config.yaml
head_dim: 64
norm_eps: 1e-05
weight_decay: 0.093
Each number is 128 + 24 x the weight over its row's rms, rounded and kept within 0 to 255. Layers, rows and columns count from 0. The size above them is the row's rms in percent of the matrix's.

# layer 4 MLP down, 192x768, rms 0.175, rows 0-104, columns 128-191
size [104  99 100 100 101  97 100  93  98  93  96 102  95 101 104  94 100  96 115 101  98 100 100 103  97 101 101 100  99  98 101  98  98 101 102 108  97 101 106 104 102  96 100 109  98  98  96  96  99  99  96 101 106  96 100 100  99  96  93 102 103 105 107 102  98 103  98 109 100  95  99  98  95  99 102  97 100  94  96  97  98 100  97 103 100 100 108 104 106  98 102 105 109  99 104 104 103 101  98  98  97  98  99  95 102]
[[152 145 121 127 117 133 109 163 132 162 139  69 138 170 102 146 124  85 157 154  80 124 116 114 122 102 126 140 134 124 133 163 120  99 117 125 106 138 135  97 136  98  76 130 134  94 113 129 133  97 125 103 148 113 104 133 117 138 112  63 114 136 136 145]
 [ 81  88  89  83 140 132 124 129 134  74 154 119 144 119 133 148 138 101 147 114 125 173 124 116 141 131 137 110 140  93 159 124 156  97 151 129 106  85 152 158 160 116 139 152 159  93 166 150 127 122 216 146  95  87 110 113 185 102 137  74 173 133 121 139]
 [167 153 152 131 119 134 141  96 155 129 126 162 165 117 176 111 137 107 142 166 121 139 130 129 187 138 146 153  65 131 107 105 132  99 194 163 149 142  94 134 110 119  65 164 166 144 115 113 133  90 102 107 128 144 112 122 121 138 119 143 129 116 152 146]
 [138 146 119 129 147 137 146 148 128 143 128 123 143 102 142 168 139 104 150  90 174 169 141 121 129 153 113 135 122 156  96 146 123 160 120 115 115 112  86 158 137 144 137 153 142 156 134 174 139 168 110 140 143 111  89 106  96 119  97 139 125 103 130 115]
 [161 104 128 163 105 132  94 125 120 113 107  79 139 146 160 147 149 143 149 139 112 121  87 143 154 117 122 128 131  97  96 137 167 163  98 151 119  61 109 155 114 131 147 108 113 122 158 116 162 103  95 130  96 108 128 146 155 143  85 116  80 129 128 121]
 [129 135 112 116 122 131 116 117 162 138 122 121 157 191 116 150 102 101 106 114 143 114 164 104  98 113 126 124 170 163 155 111 140 136 121 140 109 130 126 158 105 169 119 159 113 139 108 135 125 174 155 119 121 157 140  98 109 157  96 141 112 130 126  96]
 [116 196 134 106 112 153 153 115 151 175  86 148 154 149 116 111 109 147 178 139 171 116 121 107 133 189 127  93 131 137 110 105 177  83 162 134 108  99 113 135 167 142 114 169 123 131 104 107 117 133 146  84 169 117  47 121 106 159 127 109 106 141 143 130]
 [106 131 118 130 151 138 141 143 104 147 175 151 107 151 167 142 142 109 154 143 109 103 108 145 175 147  84  95 112 148 176 131 140 125 169 131 117 159 140 168 137 148  99 125 131 153 120 140 152 143 160 114 105 119 123 129 132 131 139 140 131 123 162 120]
 [139 142 135 106  88 106 100 127 130 112  95  88 146  88 157 101 165  94 118 136 143 124 136  95  99 122 109  84 138  81 121 122 129  82 109  94 108 126 140 130 129 114 130 142 136  98  66 137 129 126 106 103 112 140 119 123 130 120 132 134 130 129 137 121]
 [148 113 116 164 111 126 124  98 130 128 166 106  97 150 110 143 177  78 114 160 123 140 127 122 119 100 140 133 129 173 103 106 120 116 125 109 127 138 121 157 130 157 134 123 112  97 131 101 117 127  74 115 115 130 106 123 162  69 169 135 105 156  93  90]
 [139 156 125 168  97 106 143 160 129 116  79  87 125 162 137 132 122 136 111 135 143  95 135 138 110 152 125 124 131 143  93 116 122 105  99 113 138 127 122 141  52 125 101 117 135 144 161 127 139  99 112 123 133 132 102 135  94 166 113 154 129  88 130 170]
 [105 127 103 172 129 115 152 144 123  81 161 147 139 121 150 140 123 183  96 125 134 156 116 109 124 108 166 177 155 132  85 164  94 118 119 180 142 117 126 101 113 135 108 137 137 126 145 140 102 101 174 114  97  61  96  89 134 113 140 100 122  87 157 160]
 [106 123 165 125 107 140 150 138 120 144 171 126 136  95 135 131  77 179 130 102 115  90 125 153 136 124 144 138  90 127 120  92 118 126 118 146 165 104 123 132 163 163  96 133 168 129 186 139  79  96 112 154 113  99 145 115 116 168 117 136 111 115 115 157]
 [126 121  91 119 132 121 122 123 137 139 128 105 152 175 131 134 149 121 130  55 168 121 153 153 100 123 148 124 138 111 170 122 116 157 102 144 140 135  79 128 117 154 105 127 115  41 148 111 146 122 116 111 134  89 156 128 109 161  96  97 160 158 138 127]
 [113 148 143 151  92  90 121 171 110 150 142 127 103 163 188 103 110 122 107 136 157 142 129 101 102 129 129 126 124 148 123 140  83 134 105 134  99 137 142 107 119 102 149 126 119 111 139 154 109 115 112 122 102 135 157 106 160 115 149 122 162 142 122 166]
 [ 85 149 153 144 119 118 113 158 120 132 124 160  78 162 136 123 143 141 122 124 120 120 137  88 124 122  99 169 107  96 123  98 105 148 126 128 133 155  94 146 102 121 126 122 134 128 116 119 101 129 156 120 142 144 103 116 130 122 117 116 133 117 129 108]
 [ 94 146 147 106 139 128 133 138 121 165 169 109 130 109 120 139 136 125 113 156 122 149 149 127 173 203 139 122 129 145 151 112 162  97 142 122 135 122 101 101 120 140 161 154 180 138 142 164 111 106 120  79 116 152 117 142 141 120 158 141  87  98 148 130]
 [119 134 176 153  85  93 125  63 129 161 130 136 149 138 169 117 125 129 130 130 125 127 151 139 115 117 171 142 167 124 166 143 134 105 144 151 107 159 136 150 131 116 111 158  87 136 135 105 167  87  82 116 158  94 154 117 117 156 142 125 131 159 127 130]
 [ 74  76 158 126 158 102 138 159 165 126  64 141 120  98 167  99 125 120 122 107  87 147 135 102  86 130 116 129 139 134  81 118 130 134 156 133 157 133 165 122 144 124 125 112 137 169 137 148 176 119  92 114 143 112 117 112  73 131  87 121 143 152 104 121]
 [141 128 146 131 128 129 119 142 135 141 113 112 121 147 142 103 138  97 158 105 124 111 144 160 135  98 120 119  98 128 154 114 135 109 152 126  93 116 155 150 133 129 106 149 138 124  98 151 101 138 128 142  98 151 162 125 114 148 198 101 183  99 150 134]
 [ 88 119 142  34  97 132 106  48 124 135 172 133 133  83 133 104 177 122 147 152 123 128 106 131 115 130 112 124 124 108 100 132 132 138 114 111  97 143 153 148 134 137 163 145 158 138 129 120 212 123 153 104 113 158 121 144 111 129 158 165 155 118 132 120]
 [171 102 146 112 114 142 132 101 170 166  96 160 127  88 132 110  82 150 133 122 128 116 145 162 120 143 114 153 141 132 114  96 125 138 147 118 123 122 119 115 128 164 165 137 141 169 124 142 155 109 111 136 131 126 106 149 139 170 113 175 131 196 171 143]
 [ 93 113 108  95 141 121 140  97 147 112 127 138 131 128 124 175 129 120 145 128 138 110 133 128  99 116 117 121 162 109 112 143 133 153 147 143 177  81 130 112 121  89 107 127 118 145 122 142 157 145 142  65  88 126 111 136 156 140 131 118 118 150 144  99]
 [189 136 109 176 133 111 112 125 142  75 170 126 150 132 127  97 119  68 131 102  94  94 116 135 154 133 128 129 130 103 146 145  97 127 120 140 119 137 118 114 159 100  90 145 129 138 110 111 144 120 124 161 188 118 132 147 104 176 128  91 144 108  98 114]
 [213 132 125 135 113 130 126 150 143 129 100 115 133 139 119 134  97  93 157 128  96 138  71  95  80 118 130 135 112 128 145 109  89  90 106 135 121 120 140 110 163 129 146 112 153 100 111 150 116 102  83 118  89 124 142 173 127 102 138 124 109 102 108 127]
 [178 131 133 137 143 116 121 103 134 108 114 101 143 129  80 135 108 150 135 121 138 146 149  97 131 111 115  93 104  79 121 126 148  75 114  86 130 135 101 159  85 136 131 183 160 115  90 162 175 122 168 124 172 163 151 128 139  79  98 113 101 122 139 124]
 [149 106 124  83 125 130 134 144 126 106 105 142 109  93 129 109 181 129 148 112 139 157 109 110 137 159  89 166 164 135  76 119 119 170 163 143 159 113 155 161 130 124 118 101 118 110  95 127 124 120 184 125  83 133 145 108 115 160 128 127 146 126 103 134]
 [ 84 158 146 133  97 131 122 159 130 183 204 144 117 163  80 136 129 105 105 154 107 129  99 138 151 133 136 131 114 118 149 154 144 102 123 118 112 105 111 106 145 139 146 109 132 147 111 185 139 152 128 111 133 153 107 121 159 134 160 141 152 119 142 177]
 [151 138 127 141 201 127  95 111 177 133  54 146 163 123 177 148 120 150 133 134 171 172 130 154 135 138 135 155 145 148 147 112 129 124 159 159  80  93 175 145 162 159  88 150  99 141 121 135 124 151 123 132 129 165 103 115 130 149  90 147 103 198 172 133]
 [124 149 106 128  95 105 128  99 168 195 118  84 143 137 134 110 115 160  87 135 127 137 106 148  89 134 154 123 178 118 137 157 122 120 108 126 132 167 177 102 159  61 135  83 125 119 133 111 111 187 140 156 120 109  99 170 124  87 141 118 152 133  90 154]
 [110 106 102 114  53 152 123  91 100 169  87 141 110  94 108 131 146 157 118 129 148 130 107 145 133 121 147 123 103 131 121 127 161 114 151 111 113 160  95 158 126 139 158 149 150 172 179 112 115 133 123 130 122 116 138 140 119 154  91  97 109 106 136 141]
 [102 142 121  98 121 122 132 143 110 141 144 138 126 168  85 126 168  94 149 151 160 132 123 117 136 102 154 150 144 137 146 148 172 113 112 145 131 151 119 157 106 115 123 107 186 127 122 100 114 124 151 160 131 141  75 127 107 145 112 141 132 124 146 168]
 [114 117  92 104 124 113 127 143 104 108 179 100 144 130  97 134 133  66 127 119 134  93  92 160 140 117 124 141 111 111 141 171 137 115 108 117 170 124 130 157 133 139 104  98 187  88 130 145 121 127 168 166 135 100 109 142 144  82 143 128  95 124  98 145]
 [107  95  97 114 178 108 113 155 141  93 138 155 144 110  93 121 150 143 119 151 118 122 100 118 151 124 139 124 131 141 128 128  80 129 129 124 172 121 145  97 120 124 160 134 111 114 121 137  84 135 140 140 135  96  93 139 192 146 184 116 103 158  92 101]
 [177 103 141 116 140 112  87 137 144 165 137 123 131 150 135 168 114 150 110 141 142 139 110 134 128 138 131 145 156 136 120 116 178 126 155 148 191 123 135 150 112 152 115 132 137  99 160 145 170 138 131 110 122 133 108 157 133 132  39 154 133 114 149 128]
 [125 130 153 137 147 134 145 112 130 117 141  89 121 128 130 105 142 165 180 146 146 157 135 127 126 136 117  80 151 130 154 110 127 159 132 129 157 153 167 138 126 101 157 118  65 155 168 120 140 152 130 148 132 124 159 115 130 142 114 126 117 104  81 113]
 [151 116 127 172 116 127  81  94  90 119 187 159 108 120 128 124 103 143 113 157 103  95  90 126 119  96 125 155 146 125 119 124 109 164 131 122  90 121 122 145 134  92 131 107 136  96 105 108 133 135  84 104 154 118 160 155  82 135 152 138 163 111 137 131]
 [162 158  93  93 107 175 115 112 104 139 105 118 185 121 159 132 130 119 109 123 131 135 132 139 134  72 129 103 159 107 124  89 137 130 135 154 137 146 106 134 129 129 111 109 113 166 114 117  96 162 148 101 198 159 126 116 133  82 125  98 102 103 103 107]
 [176 147 151 134 109  93 138 115 135 102 176 116 131 121 123 125 117 103  78 120 151 144 127 140 122 118 127 179 159 151 120 154 149 109  98 131 177 122 131 149 116 110 118 138 124 174 131 118 130 116 127  97 185  87 133 136 130 100 120 135 134 108 125 141]
 [145 141 176  85 145 131 129 129 138 114 139 183  95  95 130 100 131 111 101 120 146 162 152 178  86 130 142 148 117 105 115 139 135  87 172 150 162 163  88 132 150 192  81 136 123 100 152 140 142 107 105 140 112 124 129 147 124 150 160 139 103 149  66 130]
 [116 127 113 180 128 126 141  97 152 126 104 157 154 111 137 165 164  96 139  85 170 165 127 177 136  99 136  95 128 154 137 112 146 117 145 132 141 115 111 112 150 122 123 141 149 189 157 130  95 160  83 166  98 130 101 124 135 111 128 128  51 124 143 124]
 [143 142 114  96 135 137 117 115 101 129  98  98 104 118 105 138 152 113 147 154 125 125 124 133 159  88 143 181 123 144 120 127  95 140 153  81 117 112 173 117 135 150 108  68 142 116 131 125 132 123 187 122 120 136 115 112 116 116 143 133 120 118 125 115]
 [ 71 143 177 120 135 111 123 139 119  91 120 140  98  76 109 132  92 158 135 126  92 140 158 102 127 155 109 180 131 127 107 139 110 131 152 126 130 159 147 138 157 140 137 116 127 139 106 141 105 113 163  97 174 149 140 117  95 139 104 133 132 176 144 129]
 [ 99 102 134 137 173 107 173 119 119 106 103 117 145 117 114 137 116 120 116 150 124 137 126 144 158 158  67 120 169 155 131 145 127 146 175  86  91 111  90 137 127 130 152 125 122 142 115  88 118  97  78  98 108 117 130 119 106 123 138  95 112 134 108 146]
 [145 152  98 123  93 105 139 150  87 110 150 146 127  92 139 115 131 109  90 111 152 146 126 158  94 119 106 156 144 146 126  83 123 117 146 145 137 145 130 110 143  73  88  99 123 114 121 137 108 168 152 163  94 119 125 120 105 128 187 101 101 124 132  94]
 [ 92 179 107 115 100 137  79 123 133 118  76 117 104  99 129 112 117  79 138 141 142 136 124 139  76 110 149 125 117 119 121 106 128 148 135 136 122 117 155 153 125 136  97  91 101 146 150 162  97 138 103 108 137 136 103 101  75 185 206 162 131 125 104 106]
 [148 132 123 159  94 157 128 113 140 125 152 146 120 131  84 131 119  93 121 109 124 132 104 125 139  59 123  97 134 186 117 195 144 126 102  89 100 111 111 110 122 106 129 136 116 176 161 147 138 104 139 144 129  90  93  91 107 127 172 148 146 149 119  97]
 [168 133 113 100 132 122 128 113 104 105 111 139 136 167 182 127 157 112 102 140 125 109 157 137 119 142 106  57 127 170 134 129  87  76 141 117 181 151 100  85  90 105 142 148  88 110 135 154 119 140  77  93 149 168  91 132 142 123 132 151 121 150 126  80]
 [126 124 172 154 106 143 128 144 134 101 122 126 147 107 108 144 136 134 115 123 162 145 143  91 162  88 144 140  99 123 118 109 161 130 145 156 114  81 145 131 135 166 141 116 146 128  96 124 126 114 148 107 108 136 113 165  93 131 113 159  89 127 159 133]
 [127 149 100 167 128 114 121  82 111 122 121 101 127 101 125 181 167 154 111 164 120 132 121 138 158 111 153 123 132 175 170  69 148 114  99 144 148 164 135 150 140  84 150 122 142 138 152 105 144 120 170 129 114 130 141 131  76 136 107 135 118 138 110 109]
 [149 130 133 131 126 105 129  81 135 136  95 132  88  77 138 116 138 111 135 108 154 164 119 184 119 115 112 106 149 125 103 123 114 166  95 122 167 175 106 124 107 101 103  96 148 147 153 143 104 125 174  97 150 126 145 141 143 115  92 122  97 103 129 115]
 [ 87 124 136 145 128 121 124 143 151 159 112 112 122 212 125 110 137 131 161 113  96 168 157 124 133 111 118 188 158 155 105 160 121  76 163 100  91 151 113 124 144  85 156 127 143 129 148 152 154 137 122 148 132 149 146 130 125 145 117 113 125 146  67 142]
 [134 148 125 155 141 151 106 117 125 115 102 132 131 163 157 128 142  98 183 124 143 187  96 142 105 135  96 136 116 143 124 103  83 136 164 119 131 106 128 101 163 190 116 117 144 145 148 129 124 112  75  81 124 124 113 132 113 121 152 141  96 154 143 129]
 [128 105 122  94 117 147 150 159  99 132 149 110  63 126 112 111 100 144 138 137 135 111 130 118 105 150 128 105 196 118 153  84 145  58  79  67 130 132 164 129 106 150  83 158 166 102 131 109 105  76 125 136 138 137 109 150 107 128 125 134 129 114 141 139]
 [141 163 109 124 126 148 121 162 145 113 157 144 107  81 153 146 125  92 128 114  82 111 153 110 179  76 130 126 163 136 152  95 119 121  86 121 103 165 125  93 137 103 104 101 145 179 111 160 143 162 143 131 147 132 135 143 155 124 115 105 132 140 133  97]
 [159 142 154 118  87 124 126  90 127 128 128 103 164 154  96 168 179 124 152 115 136 161 165 122  84  96 143 134 155 153 115 170  89 118 147 154  33 139 137 146 152 154 124 167 149 157 183 139 129 129  96 159 143 123 144 114 132 155 106 134 114 110 170 109]
 [104 113 145 145 149 157 157  93 148 116 108 113 153 132 138 140 135 136 156 109 199 187 120 176 139 149 140 142 140 150 114 110 168 118 160 191 139 113 104 144 172 137 125  91 150 126 159 100 130 136 172 148 127 113 125 118 122 151 101 127 101 156 134 173]
 [132 121 107  99 132 141 126  93  88 117 106 155 101 140 101 147 129 132 130 110 110 114 106  99 136 151 116  77 140 147 128 132 145 128 136 119 152  91 118  99 129 147 133 113 146 110 151  78 157 122  85 146 102 133 158 150  89 143 107 123 125 124 131 134]
 [109 119 160 124 149 136 134 137 102 111  87 157 125 132 140  91 125  59 134 157 145  97 141  99 147 126 137 130 120 188 149 164 128 124 115 157  86  97 126 119 107 162 114 138 123 112 109 117 130 120 120 145 131 149 117 208 105 121 101 105 140  85 118 132]
 [184 144  86 132 145 145 134 126 150  97 141 116 135 133 148 143 148 117 131 132 132  84 112 140 164  97 115  96  94 157 148 100 123 149 116 132 131  86 131 121  80  99  98 138 140 116 143 109  99 121 113 125 163 113 106 134  97 125 124 118  96  93 119 145]
 [ 66 139 170 117 129 157 145 102 141 121 122 148 118  98 130 125 155  83 131 105 155 129 144 163 122 111 115 132 109 158  97 127  97 117 152 106  96 104 153 157 167  95 131 114  95 104 120  91 116 170 122 130 123 160 130 148 181 125 122 140 127 134  84 161]
 [140  98 103 134 122 107 125 115 144  81 120 165 110 152 164 111 151  86 115 113 134 124  91 137  79 110 106 111  51 124 124 106 143 136 127 157 102 152 159 114 183 124 115 132  74 162 133 106 111 110  71 128 103 116 126 182 136 137 119 120 130 129  86 111]
 [119 104 105 133 119 121 123 145 125 136 174 114 115 149  56  87 114 194 130 131 119 163 116 135 102 111 137 145 171  94 168 118 126 139 128 140 133 120 155 158 151 145 150 131 148 144 129 124 108 128 117 129  97 144 135 103 132  86 109 114 120 108 124 153]
 [127 152 134 146 155  98 133 148  83 136 143 148 155 146 124 149 114 138 132 145 125  83 134 104 110 147 143 105 139 129 139 127  68 160 103 109 162 108 117 130 149 147 161 149 142 148 118  81  99 137 114 114 118 116 140 169 137 132 102  99 118 121 156 142]
 [156 137 115 138 121 101 110 119 134 120  77 160 142 118 141 126 149 128 154 159 141 155  99 124 139 176 130  90 206 133 141 154  90 131 150 119 116 123 116 102 177  71 126 131 155 109 133 120 157 148 165  98 117 147 136 105 161 133 153 127 155 167  99 137]
 [119 141 131 159 119 157 157 133 120 127 149 131  61 147 124 154 151 173  66 146  88 178 110  70 148 105 138 135 132 130 136  82  87 158 145 137 102 109 171 143 128  85  86 125  90 166 125 117 104 103 124 107 108 119 185 149 142 134  99 148 156 112 121 115]
 [ 71 144 129  88 125 158 102 115 139  89 107 103 119 124  99 101 113  95 129 124 128 158 147 144  93  99  85 112 121 112 160 117 138 161  99 139 155 119 135  78 150  91 136  85 123 160 105 106 113 105 129 126 128 134 134 152 101 131 127 121 116 138 116 107]
 [137 129 108 123 135 126 126 152 134 169 100 153 171 136 139 157 116 147 118 152 138 142  98  74 140 143 193 132 144 124 125 132 128 118 132 161  96  83 146 142 114  97 142 111 175 113  85 169 114 120 115 128  99 156 138 146 133 108 157  77 157  97 146 143]
 [130 102 124 123 130 145 121 162 116 122 132 127 152 142 132 112 150 123 107 162 101  92  98 103 103 138  84 101 140 102 167 140 142 160 101 163 101 158 165 119 107 109 146 128 140 114  73 134 112  88 119 106 140 121 111 171  99 145 103 142 104 102 172 137]
 [107 110 114 125  80  99  90 110 133  88 135 108 134 132 175 105  98 198 116 101 146  69 124 149 105 119 132 129 160 115 117 131  81 103 134  95 163  90 148 114  94 161 131 111 129 121 161 140 114 139 149 115 151 150 122 160 108 165 143 144 144 100 122 126]
 [102 101 120 151 155 112 150 156 132 112 141 147 131 134 123 122 121  96 122 138 155  99 145 146 172  92 100 147 123 149 130 153 156 174  98 104 164 123 152 118 125 121 147 117 118  78 114 108 126 131 168  94 138 159 160 129  92 165 115  81  70  90 129 136]
 [120 160 117 120 136  99 120 146 121 100 100  92 129 139 140 127 150 127 127 126  91 103  81 102 156 134 130 132 113  93 131 117 138 108 154 114  97 103 126 142 146  96  95 150 126 112  78 116 130 108 118 118 100 113 125 136 131 148 127  92 137  77 115 105]
 [137 119 126 107 193 129 131  96 120 130 164  92 163 118 168  99 153 123 110 101 100 176 115 145 131 133 127 110 170  84 132 135 106 139 158 121 146  92 111 120 137 140 129 146 103 127 126 150 162 103 132 131 136 115 102 119 135 139 158 163 166 139 154 175]
 [130 160 164  91 117 160 127 135 113 114  99  98 148 175 125 125 132 132 113 158 120 141 135 107 121 105  94 123 167 104 124 101 149 112 135 104  89 111  68 120 142  78  86 135 164  93 133 146 135 113  46 110  96 156 140 131 112 160 126 107 132 149 122 118]
 [140 145 149 110  82 107  90 157 146 115 103 132 132 111 164 147 122 121 151 134  88 170 107 136 127 114 121 134 162 148 153 124 129 139 129 102 127  91 144 132 122 157 137 181 132  93 152 135 156 157 145 127 125  98 127 138 145 109 162 105 132 127 108 112]
 [ 55 104 118 123  91 102 117 107 123  89 149 153  79 122 133  86 135 138 131 133 151 137 147 169  91 127 113 156 140 138  94 191 119 138 141 109 114 133 145 117 106 132 109 117 145 123 138 130 136 132  91 126 112  90 111 116 102 177 151 157 104 100 176 126]
 [105 147 146  59 122 155 125 118 141 118 175 133 115 123 123 144  86 111 146 149 129 119 102 128 100 118 169 159 154 131 151  75 135 119 147 118 198 149 134 114 122  92 116 102 124 129 205 177 112 158 108 113 143 111 187 150  71 122 114 122 116  79 166 113]
 [115 132 140 118 106 163 125  84 164 161 103 123 135 147 108 125 194 127 150 130 116 160 116 158 183 157  95 128 136 165 118 126 139 189 128 113 123 153 158 104 130 164 119  80 142 124 141 107 135 156 121  69  95 145 123 155 127  93 117 148 153 105 144 170]
 [135 126 158 100 153  87 147 137 176 188 162 152 148 131 128 120 146 192 133 123 151 156 122 147 128 137 126 123 156 147 164  77 101 146 134 113 168 164  99 144 106 135 155 129 122 160 147 107 145 116 136  89 126 186 160 138 145 153 120 148 103 167 134 134]
 [119 146 154 153 185  89 128 192 174 126 131 105  71 143 149 112 129 148 119 136 121 142 116 119 111 118 125 152 141 167 102 129 101 169 111 132 127 153 112 149  97 100 142  93 139 174 174 129 107 121  72 149 160 145 109 129 154 157 130 181 139 149 177  87]
 [159 128 125 103 139 127 117 116 151 113 132 107 149 121 144 150 162 121  99 129 122  64 114 168 158  94 151 121 122 127 108  91 144  93 169 103 151 102 115 141 136 120 129 118 122 154 124 154 128 131 150  96 156 114 152 128 112  91 161 137 105 122 160 175]
 [113 134 111  90 119 140 128 148  83 126 115 145 140  99 154 117 128  74 148 149 101 144 122 145 122 144 109 126 130 142 103 171 112 122 148 141 160 124 131 130 162 109 134 117 129  80 136 123 103 138 145 119 108 140 136 129 132 125 190 156 121 184 109 153]
 [129 157 117 113 156 129 114 134 130 156 124 163 109 103 127 105 111  77 146 100 143 127 103 171 126 154 125 109  77  82 126 136  78 110 156 165 159 142 171  99 135 141 107 129 119 117 133 150  90 127 117 137 147 130  72 109 128 141 149 114 104 114 157 112]
 [116 159 122 129 137 112  88 111 147  93 177 165 138  94 127 169  87 111 106 125 115 108 153 141 164 138 134 136  77 121 106 162 120  90 140  98 149  81 166 121 125 121 126 160  99 133  87 179 144 164 111 153 106 138 129 164 169 143 159 129 134 178 135  93]
 [138 154  91 122 138 150 145 118 125 143 146  99 100 145 129 141 146  89 170 148 146 107 119 120 124 103 144  99 135 104 141 129 137 130  80 141 129  88 103 130 127  97 121 108 136 164 143 144 110 160  86 142 107 120  87 131 149 129 122 145  87 103  81 137]
 [139 147 100  87 113 124 142 114 134 115 174 130 154 133 148 138  96 164 103 109 141 158 128 107 135 135  84  84 114 126 113 115 128  73 146 158 146 183 126  79 184 108 156  94 162 108 136 149 157 107 136 118 111 114 135  96 124 120 136 133 151 138 131 136]
 [129 119 147 141 116 110 121 132  78 116 145  99 152 129 131 104 133 125  67 123  77 121 122 106 105 109 140 120  93 154 145 110 143 124 124 118 127  95 108 132 153 113 156 114 145 139  77 116  97 125 143 134 125 111 130 167 140 143  94 139 111 116 110 131]
 [126  94 130 117  97 134 109  86 140 145 123 128 145 128 163 125 132 160 126 120 134 111 129 135 105 149 152 133 102 140  88 139 130 121 123 121 112 105 130 117 114 145 136  88 150  86 139 159 149 138 160 128 167  94 116 146  97 121 134 150 142 162 132  97]
 [111 132 191 152 125 107 131 113 121 117 107 110 126  74 135 158 138 154 128 124 127 105 145 125 130 113  95 111 115 128 145 151 141 163 135 141 152 131 110 170  95 133 160 104 153 129 178 138 106 118 175 105 182 118 109 120 126  91 126 113  75 133 137 128]
 [115 116 173 113 158 154 135 143 142 159 133 156 122 120 107 114 131 126 110 111 119  81 126 146  95 133 140 119 127 154 113 118  95 139 113 130 157 155 111 146 126 131 166 141  93 156 121 125 130 107 150  82 125 127 171 149 132 132 106 120  90 149  94 148]
 [105 129 124 160 105 120 167 145  98 137 106 139 139 157 127 135 109 122 108 100 149 129 131 140 103 140 136 124  76 149 142  88 105 141 166 158 142 150 134 116 142 171 121 148 125  96 137 160  97 120 132 133 115 113 125 164 118 142 168 153 134 109 103 138]
 [138 139 152 135 159 162 157 121 146 113 141 129 117 122 117  98 125 198 153  88 135 178 124 126 143 141 116 132 135 114 142  99 151 136 114 141 144 165 113 108 159 105 146  95 128 123  94 119 102  81 130  86 151 139 152 127 120 118 123 137 112 131 122 138]
 [138 167 128 130 100 146 133 120 117 113 163 146 131 121 109 156 143 127 106 140 133 141 130 125 153 143 113 143 113 114 113 123 119 174 110 149 142 124 140 162  93  70 141 140 115 140 123 142 117 137 171 119 140 106 157  93 126 118 146 100  87 101  98 122]
 [142 141 118 128 144 147 162  97 120 191 107 143 143 148 148 119 128 137 140 125 133 111 169 141 162 112 111 115  97  99  86 126 147 128  78 112 136 115  78 113 124 139  94 170  97 176 134 134 131 119 153 140 134 127 145 123 104 150  73 124  96 116 123 127]
 [121 168  87 129 128 105 117 119 135 143 143  52 127 118 152 129 110 146 134 110 123 142 167 143 117 129 123  82  94  82  93  97  87 136 116 111 161  98 113 136 129 121 103 141 131 144 152  84 131 114  90  83 120 149  86 106 153 164 126 140 110 124 114 140]
 [ 76 140 110 122 116 116 145 139  75 153  99 128 133 142 153 115 140  81  92 180 186 136 157 135 132 106 157 112 151 135 154  76 136 140 133 151 126 133 156 140 170 138  91 136 174 140  98 110 119  95  82 158 167 132 148 125 128 129 124 163 120 146 159 122]
 [ 90 108 118  84 119 141 115 119 151 113  60 121 160  99 144 142 128 141 113 131 163 165 128 115 119 100 117 126 146 117 132 151 132 118 160 128 107 140 192 129  98 148 119  95 116 139  67 118 130 117 110 124  91 116 160 120 174 117 102 121 138 152  95 140]
 [135 137 122 145 168 129 140 145 149  84 128 106 112 122 155 125 131 154 167 147  96 148 156 134 105  78 128 145 172 140 119 109 138 123 123 163  72 106 173 148 131 120 110  83 121 133 120 163 120 128  87 121 138 135  75  98 129 152  82 130 125 101 140 149]
 [143  91 162 129 132 125 126 139 116 139  92 115  75 170 113 113 103  77 130 128 119 158 168 163  94 105  97 169 152 176 129  99 152 149 141 139  77 114 131 115 136 121 123 103 161 113  92 120 147 124 162 107 161 143 100 141  95 124 122 121 123 163 139 115]
 [150 122 112 159 107 162 111 125 138 157 126 126 122 128 171 121 137  86 132 132 148 152 125 143 145 127 146 141 114 119 123  94 116 125 137  95 123 117 126 131 128 126 106 133 137 146 100 128 100 118 111 108 103 101 148  98 152 105 133 129 142 134 102 125]
 [104 131 110 145 156 135 117 143 137 119  97 150 105  64 156 155 168  98 169 148 124 133 177  88 167 111  95  90 146 138  94 120 168 135 125 145 135 125 149 146 102  75 155 143  83  92 148 149 127 129 114 118 108 131 115 125 118 128 106 143 164 179 150 117]
 [ 79 149 109  98  74 129 121 111  91 102 132 153 110  69 162 130  95  91 160 109  90 171 126 123 133 144  91 148 146 146 101 166 138 165 105 136 125 135 132 112 101 159 125 165 118 129 146  98  88 114  96 112  97 130 147 126  91 139 130 116 101 109 105  89]
 [138 154 123 105 121 173 172 153 122 139  98 140 118 157 122 136 140 118 163 140 106 140 154 103 112 148 121 131 133 106 108 117  91 149 114 134  68 118 102 112  87 144 142 125 114  75  93  92 119 126 133 138 136  96 135 125 147  75 120 105  98 170 105 144]
 [120 147 140 119 155 142 129 152 143 163 108 142 151 119 113 132 151  92 121 151 136 177 115 128  73 139 156 149 123 152 110 142 169 144 116 146 136 102 200 127 109 102 143 136 167 133 137 130 119 145 144 123 162 123 133 154 117 129 117 113 114 145  97 146]
 [119 124 139 151  73 136 101 138  96 110 157  96 104 139 130  90 104 145 136 158  93 118 136 148 106 108 132 146 137 159 142 138  89  99 148  87 133 103 122 108  71 161 117  88 107 143 112 168 163  94  75 153 172 145 149 137 150 121 122 158 103 130 126  68]]